config = dict(
    n_head=2,
    bias='none',
    parallel_block=False,
    init_std_o=0.0,
    lr_mult_qkv=0.5,
)
Each number is 200 + 30 x the weight over its row's rms, rounded and kept within 0 to 999. Layers, rows and columns count from 0. The size before them is the row's rms in percent of the matrix's.

# layer 4 attention key, 128x160, rms 0.0786, rows 0-80, columns 120-159
076,189,220,136,189,238,228,178,240,124,166,220,188,236,232,228,218,161,203,177,219,254,172,216,237,215,208,226,220,178,194,219,197,189,172,250,252,230,234,196,243
133,153,223,171,171,205,210,199,201,172,207,251,161,245,149,215,208,175,224,190,172,209,201,212,161,247,216,202,260,198,207,239,187,156,209,219,218,235,223,169,179
104,169,233,234,189,201,204,198,198,211,226,174,150,214,287,220,208,190,173,201,181,182,194,249,235,202,213,203,163,186,143,233,185,211,151,185,163,210,214,216,201
117,164,210,195,224,159,135,212,216,247,235,189,191,176,191,192,208,243,196,194,189,158,205,190,219,146,177,182,159,186,167,223,225,190,191,155,154,222,204,239,236
094,196,188,201,267,216,197,237,140,216,126,172,180,217,154,250,232,139,216,191,186,218,177,175,218,232,200,191,172,175,211,177,213,206,174,195,201,209,202,193,188
109,252,190,265,205,199,225,239,241,190,207,229,161,210,249,175,140,285,157,183,216,223,190,189,216,205,197,223,164,242,165,190,207,238,188,202,182,169,153,178,228
098,172,147,168,207,192,168,167,190,151,196,175,108,203,220,226,189,215,184,210,262,224,177,194,217,187,162,201,213,270,147,253,233,191,169,202,179,198,238,200,211
097,180,233,222,200,228,197,162,229,253,179,175,213,153,262,208,199,208,168,219,211,229,212,193,207,189,180,229,178,213,185,195,192,219,229,157,173,182,217,157,196
092,243,177,227,242,152,233,143,212,233,180,145,182,165,222,214,213,230,177,227,185,184,278,131,184,236,196,215,180,194,181,214,187,206,219,166,192,167,200,225,211
088,191,213,166,157,190,209,188,263,175,163,211,169,179,168,226,232,149,212,149,184,170,192,219,189,247,233,240,229,171,203,203,202,196,183,225,243,227,207,167,210
099,218,167,245,203,181,216,215,233,175,205,182,195,237,185,130,170,250,155,209,224,206,170,177,213,163,223,232,203,197,223,135,239,234,207,146,200,242,206,222,231
095,197,217,144,205,201,178,187,156,222,176,233,248,199,134,179,230,215,185,176,191,209,207,160,161,198,146,200,189,209,209,198,254,238,195,219,224,143,188,191,243
096,191,182,196,204,164,170,217,211,174,219,192,153,177,166,235,145,132,217,225,222,162,222,220,220,198,208,196,209,139,187,228,230,202,217,196,206,246,129,208,195
095,255,179,225,238,212,178,189,216,205,243,172,171,178,215,239,206,187,218,229,183,193,213,220,176,200,155,206,158,227,223,190,193,186,182,172,180,210,115,154,200
084,162,202,130,267,178,203,166,225,183,204,189,228,208,178,219,205,212,213,165,167,224,192,212,190,251,190,141,148,214,209,199,152,176,182,200,201,181,204,205,168
092,219,196,125,150,188,231,168,217,171,226,160,194,218,227,168,247,193,239,188,194,210,180,203,198,199,216,200,221,240,204,221,204,170,190,224,209,209,177,138,196
100,200,174,162,220,209,154,160,157,156,229,189,182,250,215,160,226,190,199,183,168,188,151,251,162,202,267,153,183,229,192,270,228,226,219,193,211,234,170,212,176
096,201,187,177,230,234,199,146,238,231,217,167,199,173,199,205,199,165,191,184,218,199,178,163,166,144,185,196,214,174,198,193,185,225,159,161,195,225,158,228,202
092,171,197,202,214,248,219,203,171,225,175,227,162,184,207,241,188,176,191,196,210,250,227,184,165,182,224,194,201,222,168,162,216,256,209,205,154,195,194,193,164
092,248,174,217,189,195,212,173,224,203,200,223,128,222,189,219,223,149,214,222,204,224,210,172,203,187,177,186,155,207,255,209,130,215,197,239,187,197,269,191,229
096,212,191,160,198,185,187,222,209,163,172,214,211,174,252,164,169,216,236,184,220,145,212,276,176,239,192,193,183,240,235,142,176,185,208,207,194,222,251,155,140
096,224,222,232,185,235,214,205,199,224,162,180,187,160,222,173,156,227,154,152,167,248,172,204,207,169,143,207,203,240,166,202,194,197,178,221,283,191,174,178,201
101,186,230,192,217,170,261,194,254,179,207,149,193,175,168,240,189,214,184,223,255,171,189,158,194,246,200,201,246,182,219,132,215,193,207,204,228,217,150,155,247
095,190,233,215,253,262,187,261,207,170,125,173,206,226,167,174,137,209,239,203,205,182,184,224,224,138,173,210,240,226,197,269,213,157,179,191,145,126,201,191,163
098,162,194,186,205,179,218,237,219,180,183,227,134,198,213,182,204,195,158,163,215,224,171,233,202,193,166,154,238,201,180,256,212,220,162,168,153,197,220,219,141
100,265,163,191,221,213,281,203,203,194,200,192,225,194,204,221,185,142,218,169,198,179,179,209,157,163,234,161,217,119,176,197,165,186,201,227,189,202,203,200,257
092,215,210,184,216,241,194,235,212,237,208,198,184,198,237,191,211,226,196,206,234,204,210,173,197,161,157,213,175,140,211,220,161,221,241,160,172,205,178,202,241
086,152,234,197,202,165,151,148,237,172,161,190,203,214,173,230,175,210,182,171,193,181,203,188,216,181,205,157,240,238,146,229,225,246,188,185,157,184,212,151,194
088,210,152,195,194,198,237,221,207,194,218,215,172,160,225,182,194,243,262,230,197,267,253,205,240,195,224,199,200,177,232,250,140,243,210,209,188,240,157,238,170
097,208,216,171,167,175,234,238,214,205,232,166,181,226,126,166,235,164,253,199,233,203,193,202,183,216,257,141,246,203,195,191,209,216,210,251,234,216,200,239,171
100,216,187,154,238,158,154,164,182,192,182,149,219,111,242,209,182,188,120,228,258,158,199,236,226,228,219,261,190,234,237,201,197,225,218,180,228,203,156,227,215
087,191,121,171,214,165,242,219,173,232,187,194,177,262,181,194,212,158,239,195,162,193,201,243,241,197,217,219,183,220,178,217,193,188,239,226,215,236,238,199,252
096,173,211,203,196,191,191,222,214,182,248,214,169,242,202,208,176,232,232,173,191,223,243,222,145,235,147,212,227,227,227,159,226,198,235,125,207,206,189,200,195
092,226,191,199,242,234,191,194,202,211,192,225,171,214,230,187,254,241,155,250,232,202,195,224,162,189,123,225,166,236,176,154,176,217,200,219,166,224,170,198,124
096,189,245,208,194,215,247,183,229,227,222,178,230,194,230,147,237,213,200,152,214,226,238,236,210,193,208,234,163,203,230,167,219,207,185,159,205,150,147,183,221
108,185,235,196,187,199,211,177,220,229,211,236,198,201,200,233,207,182,180,196,204,167,172,205,202,169,177,187,176,220,169,218,161,181,180,169,191,155,228,122,261
096,227,155,190,175,183,202,186,203,185,168,234,137,227,157,226,196,156,207,190,190,229,125,179,187,160,262,185,237,152,209,188,176,231,162,199,227,205,238,202,211
092,151,190,215,202,217,159,238,190,204,222,183,154,183,214,199,179,173,125,199,202,216,220,145,231,243,170,265,272,180,199,219,167,208,210,203,121,221,203,230,147
105,206,178,263,271,153,152,168,233,203,286,214,201,149,204,197,197,214,185,222,163,175,229,171,243,253,210,153,257,228,237,193,210,206,154,146,219,216,208,230,234
098,164,184,185,175,221,229,186,208,215,192,245,185,173,169,210,202,129,195,178,254,212,149,214,193,221,165,166,180,137,258,206,242,211,225,208,253,157,226,206,141
094,151,237,209,212,167,196,109,182,176,163,158,222,222,176,219,241,208,246,209,179,190,235,170,240,208,210,215,220,160,197,186,166,217,229,202,186,235,156,215,176
097,224,214,240,238,170,182,173,209,244,145,223,221,217,165,195,203,189,199,180,244,216,198,232,120,185,215,225,222,229,183,208,220,186,207,211,137,186,240,182,182
097,215,193,158,190,199,177,168,193,170,188,247,136,200,272,184,228,208,204,210,196,212,179,163,187,234,246,156,272,191,179,241,165,226,173,192,220,221,215,190,209
099,263,186,183,160,197,197,226,188,189,209,166,210,178,206,216,179,216,192,224,176,216,181,172,181,213,199,219,162,222,223,190,239,221,214,160,210,250,211,249,197
098,238,195,239,239,182,199,166,196,243,148,222,229,206,199,215,192,218,185,175,290,195,202,224,212,142,200,208,210,210,203,190,208,232,209,192,236,173,198,206,208
105,238,153,193,238,225,195,212,197,188,187,179,191,158,220,173,226,249,195,256,214,199,171,168,213,196,174,159,166,187,256,186,231,237,201,210,236,222,189,227,219
094,171,199,239,167,168,200,200,176,215,203,168,222,185,189,179,244,168,244,220,201,194,209,217,224,199,142,199,198,211,200,156,217,242,218,175,172,183,174,254,203
099,232,242,218,195,234,155,253,142,234,212,187,246,208,208,134,279,255,225,143,227,197,176,213,205,218,172,139,272,194,167,213,183,197,186,192,229,191,218,183,214
099,173,224,160,236,182,221,180,149,170,184,164,204,213,173,212,252,225,210,166,149,187,162,167,165,232,194,237,184,251,216,228,208,253,201,179,172,177,235,159,248
098,248,200,264,218,176,176,220,168,240,209,160,229,158,245,190,214,187,171,207,195,144,207,174,217,217,183,159,198,156,216,156,154,181,274,187,213,263,201,172,236
094,179,177,256,150,264,185,212,135,178,246,198,172,191,170,218,191,204,196,200,239,226,183,241,209,214,177,244,202,171,161,243,203,223,176,256,227,222,196,164,207
094,250,207,171,240,195,179,189,160,170,218,170,193,175,150,241,243,199,219,138,191,185,198,187,166,201,222,225,227,197,183,217,178,173,211,212,203,175,170,201,201
095,253,162,253,129,222,149,190,256,207,230,200,175,238,201,213,192,203,214,165,222,159,215,202,169,234,173,218,189,228,229,165,230,170,233,249,181,185,158,191,207
100,214,236,157,176,207,199,234,210,183,149,207,221,203,216,191,212,234,226,221,196,247,191,181,208,191,218,230,212,187,224,221,150,228,247,138,185,176,176,221,226
123,169,201,162,160,260,201,183,175,162,185,252,202,243,207,210,217,160,201,200,199,261,176,198,162,228,226,211,295,183,222,182,181,153,211,187,183,209,225,165,141
096,182,208,236,182,193,233,243,174,184,215,184,168,202,217,209,188,224,240,194,160,249,211,143,177,175,175,195,225,212,151,183,189,180,190,205,205,191,236,234,252
111,204,217,232,209,233,201,146,240,182,222,223,214,167,246,207,265,240,128,220,230,229,231,215,222,180,196,221,155,150,204,189,154,211,184,168,148,198,200,218,182
099,217,173,200,214,156,218,158,242,221,217,208,228,216,226,120,207,163,208,247,204,185,190,169,216,234,203,206,171,223,209,240,226,208,228,176,148,222,255,225,221
095,205,213,174,182,130,197,150,180,158,217,246,165,232,226,203,241,214,215,176,268,178,177,239,144,165,185,183,173,193,179,148,213,195,247,140,216,192,179,184,177
095,217,210,136,139,179,198,197,209,196,245,194,151,251,132,227,171,206,185,203,163,280,224,182,165,214,180,182,258,173,210,222,203,144,172,217,208,257,232,206,234
095,191,211,199,218,179,169,218,174,167,188,232,219,188,204,207,203,266,197,218,179,210,147,175,246,212,260,184,266,188,168,196,196,121,143,132,222,250,183,215,226
109,198,203,168,234,215,214,224,200,230,183,202,183,184,180,175,192,211,200,203,210,206,230,200,183,202,205,197,198,189,163,185,299,215,211,176,155,199,207,210,161
099,220,142,152,154,252,207,205,183,169,200,193,198,244,157,200,245,188,183,212,169,213,288,222,218,222,250,218,188,161,154,192,231,190,189,188,161,202,176,179,206
091,166,208,204,188,173,217,183,197,159,205,216,201,251,180,191,205,150,239,164,232,201,178,227,171,244,189,195,223,171,204,252,242,239,205,213,200,224,210,238,225
092,167,205,212,212,232,198,201,179,235,240,184,207,180,191,134,200,165,200,226,225,174,185,209,203,228,188,247,179,234,250,189,148,173,189,195,209,193,239,188,182
120,129,221,199,221,233,126,186,188,230,231,235,214,157,166,128,229,245,230,212,196,195,208,227,193,190,163,184,151,242,226,170,205,179,190,255,196,207,169,201,172
101,237,180,186,162,186,236,261,238,171,213,196,180,263,197,166,190,202,217,179,142,271,160,188,182,183,208,213,160,205,191,173,231,217,163,189,209,225,218,214,174
092,213,164,183,205,190,217,212,154,194,139,185,164,223,177,279,209,149,161,210,164,200,150,180,272,236,215,201,237,218,215,242,205,204,252,159,219,222,190,141,209
082,181,205,157,195,221,127,204,234,153,210,212,206,149,235,169,192,241,174,207,183,276,199,215,148,230,170,226,240,143,150,205,171,254,152,228,239,202,167,225,159
114,244,195,181,191,188,260,203,207,190,235,239,177,190,229,236,224,201,201,158,210,221,254,243,212,201,243,189,205,140,152,229,218,226,192,201,160,198,221,239,194
094,184,258,212,175,219,221,210,184,197,156,166,229,157,161,254,192,200,214,210,189,214,186,169,150,182,221,203,232,209,162,219,204,197,216,211,153,220,247,194,223
107,159,198,200,174,157,189,191,230,192,210,253,213,191,225,227,251,209,170,203,208,180,223,194,243,206,221,164,223,163,211,182,195,218,159,188,220,177,197,274,146
096,188,187,135,183,180,225,211,206,208,214,187,166,212,232,166,220,215,157,176,195,214,192,182,182,250,196,180,191,188,177,163,213,127,191,190,159,162,153,198,201
107,207,154,220,146,152,235,207,260,174,194,207,224,253,241,213,219,182,164,247,213,270,166,205,185,224,181,206,257,159,164,239,208,193,203,202,197,198,146,168,212
119,242,185,164,159,221,196,228,153,190,244,166,159,198,221,232,220,240,203,239,245,242,208,202,177,218,177,189,263,208,196,227,234,212,178,204,203,192,162,181,186
095,232,180,188,187,182,235,213,253,217,233,176,193,293,228,201,192,195,151,170,187,249,219,254,180,185,147,175,168,223,226,158,216,194,177,195,187,166,190,199,228
111,209,157,225,248,171,156,256,190,218,162,207,184,212,220,145,170,199,226,225,199,167,152,189,198,263,171,247,197,199,200,226,163,251,224,209,167,179,180,216,180
094,177,190,231,205,154,183,191,214,230,197,212,189,224,255,215,197,162,220,211,245,226,221,249,222,231,214,204,148,193,232,145,228,240,193,236,172,160,145,185,231
096,187,242,231,192,178,219,202,144,231,195,220,157,213,216,216,270,212,165,160,179,285,212,259,189,168,193,185,208,194,195,222,215,194,173,179,203,168,196,203,137
105,225,168,200,208,152,184,177,171,162,183,199,193,165,233,165,198,176,171,169,178,204,198,233,204,240,224,230,197,243,145,167,160,172,193,219,204,175,194,231,207
099,226,134,186,205,190,212,221,217,171,185,233,156,169,197,224,185,208,223,196,224,202,228,226,162,166,128,222,184,216,187,154,215,183,157,222,209,202,214,217,255